{
  "d_model": 192,
  "norm": "layernorm",
  "parallel_block": false,
  "init_std_up": 0.0361,
  "init_std_down": 0.00736,
  "lr": 0.0054,
  "beta2": 0.99
}
Each number is 128 + 32 x the weight over the matrix's rms, rounded and kept within 0 to 255. Layers, rows and columns count from 0. Numbers have three digits each.

# layer 8 MLP down (transposed), 768x192, rms 0.136, rows 353-374, columns 64-127
124174125105134132135171090129180115120097167116110112123144111130150118148137088127101186098148143165137118128074108208143150149118141149103066144159151096095131132164094113120100071139159111
132090165132124089105098134143072131125114100053122131157186135139126142138208095067126151130142143143091147148132161161199138080102148159135140130105188168134115201119085079124116092160054166
113112175116140170099115143139112151157102126173185162144137138091167038119124136116184128177120068117149107124098112154092084120130103056169182135109149123131175180138136107121151149094107160
144123171096097108160149126095136096099096128159153083067182124109192122122092071155138139131135150152096091106129077108160136101108112106145123120097094124158138127191143112118103106178136129
141175132144156152121115118125128099066113130103146176124124146097148139166103152108193151085171154149093108126080127162132091114122066082189102136130134145127119165100149106090135098181135176
115107095166137130132151147111104125081143105157114142115129155084105135111123150124134124203120165076123136106151153169125140114126097120095160119124133144085123097136109127200137146106110170
174111142121118105142139093125134108137175087174106163131156180147145150142105144163110162152076116148132180142146121092107151174166115149074104184099157110091131147086159096124111101142108135
151194137142080101105129142135106124163119000147094123123172155183152179094041137068145168158147047142140073097123146125091132096111146097103123071123180077055172098105123139185159073129104160
130144121103080189125107163156083146144143135157173120156157117121074110129106115121124083138122143106072094154149178157107182114101157164126136133056107179133101062113131105191113114122144152
147127148055186123140121129196084099148072092129070136069148123130191081091135126081114155088085132136158181173116129183127131141141165105104125109168121210115080156113105088123111159129126039
163168189143110135150159106191133127173150104147091137106115146181105142125150110142135140080073077101109199132170105133134127119189176100151196143133135141132151165115094186097111161182149176
110142140121128175143141111122171186099066145119145127127140173055113171128119122110108141131084144166139169113147166060074102158103113167114171152141072155064103140091138080191104190164163122
103154143155136124085108138105124115090138134155143151134102103132145110134085167126157067111145114099147164116139088125094113107048167101162108189133153162166097137174095074127109160101124128
088119157137117148131122171082156130184169176116118107085126150091125152116123148136132119078151080129131102094132100128154142046169110107122135095133135101104145090120148146143113133080148164
108140103105137121188096105105091128130119159215091116166100094149113128118172189192176168133104122096164141156146134188117196131102166104132143074128080097150096173139126096155103120038166105
151112159096074119167113159080106117108123138106129137086034176104119179123160168069179110101121101077129158106131176133152050124159120148130139127136108128123170132152105183103151140123142117
182126157174135114152178174159113167146128110137150120098122159158096146106191142149088158123154148135094150087182117106131111094143125129036205124116107204155134206104130140057093184218122088
147142120153124128158121166116129205116142125169114119161126126139093111108177198128167092093145142137150102115117082131121114142171116140140090131115147167118127147139128075085092102067111143
177091101093132166146137130118111154110162206111071123067138164105064131111094163135059174171187138133091075133043109148138099124128091114162152098173068170161111151140119076185076146067131142
148154131141105113099087157141128118122103129112128132132094107170119096102127145140109123161077106120107094103138158157132129072087118144094118106130083122126114158127120100084136129122184091
134136138123154132130095124120114118156089132106130137121113130124130107064129109126142134106216142118166151182124163095108091105139121152095116083216119115067173118153089159160113133198112138
098155122115074127152099092111136130167085133099160115170095115123102122116104128071071118104094050130136134096139140141122112169103108183164098106041140120151147131196125163133163115090128149
# layer 8 MLP up, 768x192, rms 0.128, rows 354-374, columns 64-127
169156128093106150082104172143116152045133125105189083131063095156147127135149124100137090153137125122132124130071155193102133094117114137080141110119165167130087095214177173099152107062144115
142163178134144124114133114155126100083072174158059085140166142126108146183153073100103154131177138108108195131122114070180146161081195099099111161127147117066108143154161203104093098143175128
115116126147129183107121095202131164156102120109108166184081103168087136152129163147129104132091141109143118157150136133162142139102128145114076122106176141124139105114121111104095141081125143
178169178087119091140139190150138119145085090126178149172146084138111125089073126110043108126055105150109134104131110112146124106158142109100150185138096115127151092093095176119174119081121070
161165094093179083159156129148142125114144147131134127089146111178144106143141150199164119072112150103164166096085151150149136206122078139184180130161137135104101125124127089140132136198127111
148120163150133195091101148148162086090102140098088090169116096138109103088108110103128111101142121073138067135144127177098133119086166080172145086161116162106107140144094151163117155107089122
119153114102156136121141146141182097077087155179194134186114151130164129134138080087105104140142098110125131151117097110063104153151157166125188133177114112174108111172177151137114087133114052
195105122098091146167111149164127116118157095100174106147102057135080151132134094107163150123142123094075154186049163104170159178146145131131151203120131079187094110160062089144123151128161111
135084175147100101122090081096175051064090082134155154128133076133129085117173157150122112091111158162099083110208170132143134176157163144074011111115111165094134087122169104148125165147151113
135075086121115162115122127129182112119138141094177116111112138125137130098187152136159104125138137101098102112057116142170093205103106196075045163079170114076096053121129104097123131078137169
114134116194133115157099170126067149101125098078072125123119148119138103134203084064121146148157173112148106117117182147077099137112139108122135075124140173148131137181159145104137058131133115
118165180144103108124113146166148163066149216095114151161132096159149113136162098161145127177121089136107082117108180114118157105135098136086141114068152158064095156150132102127117123139170101
182116145083113130091129123163101131069078133088146151165102129104102150132109097109132093160083137093141158132080105166106113186122092127084093121164113157153118128170118095145071133108104150
175124110099116134201079083134117153115113127116113083179137074166112092150101123087145184063118141206096106117192107070108101194050197138103145096157132100109150126133053094116046140083116053
142168136181133110112090106156112188133120120125145166132117110161124087126121122119143101109134143151138139108126107183174089124094104098097135130139134100120146130124175122173173133112147114
082030156121085117125129102139105146136090186069088188128116114080141118131124074111114101080090151148142143165125133139083119125115135141197122157119132109166134090095082142174122137137159089
104056152156070149085134051112154078137160128154144131138109156138189145124118106115110112087139140184169154140125154151129146105101107143161110071117190111135160120134152132168104112076145131
129082145122160092146102162185233167145101110198101133060172145132149092143096069165155140122168151099113134118123035152103091140201075124156086091155110127130133081119162149164117126099095093
104137139096114186166146101171105082175104139134107138097112138183119098128127081123180102183100138141103135072129144131157139172060125155163096146206145123141108144091116136091126112146151160
149126152139091170115138117138158101168105164090150156091121164122123101111079136077140083116084114115067133100185133115116089188196153100133126127077114112185135197141142130096206128121164167
105149107106110107135123156160079117136106122118129091174153096146076175173115167123171110146076094168147135085088117145226133163157152088140112118133137165126092113128174126088146140108140074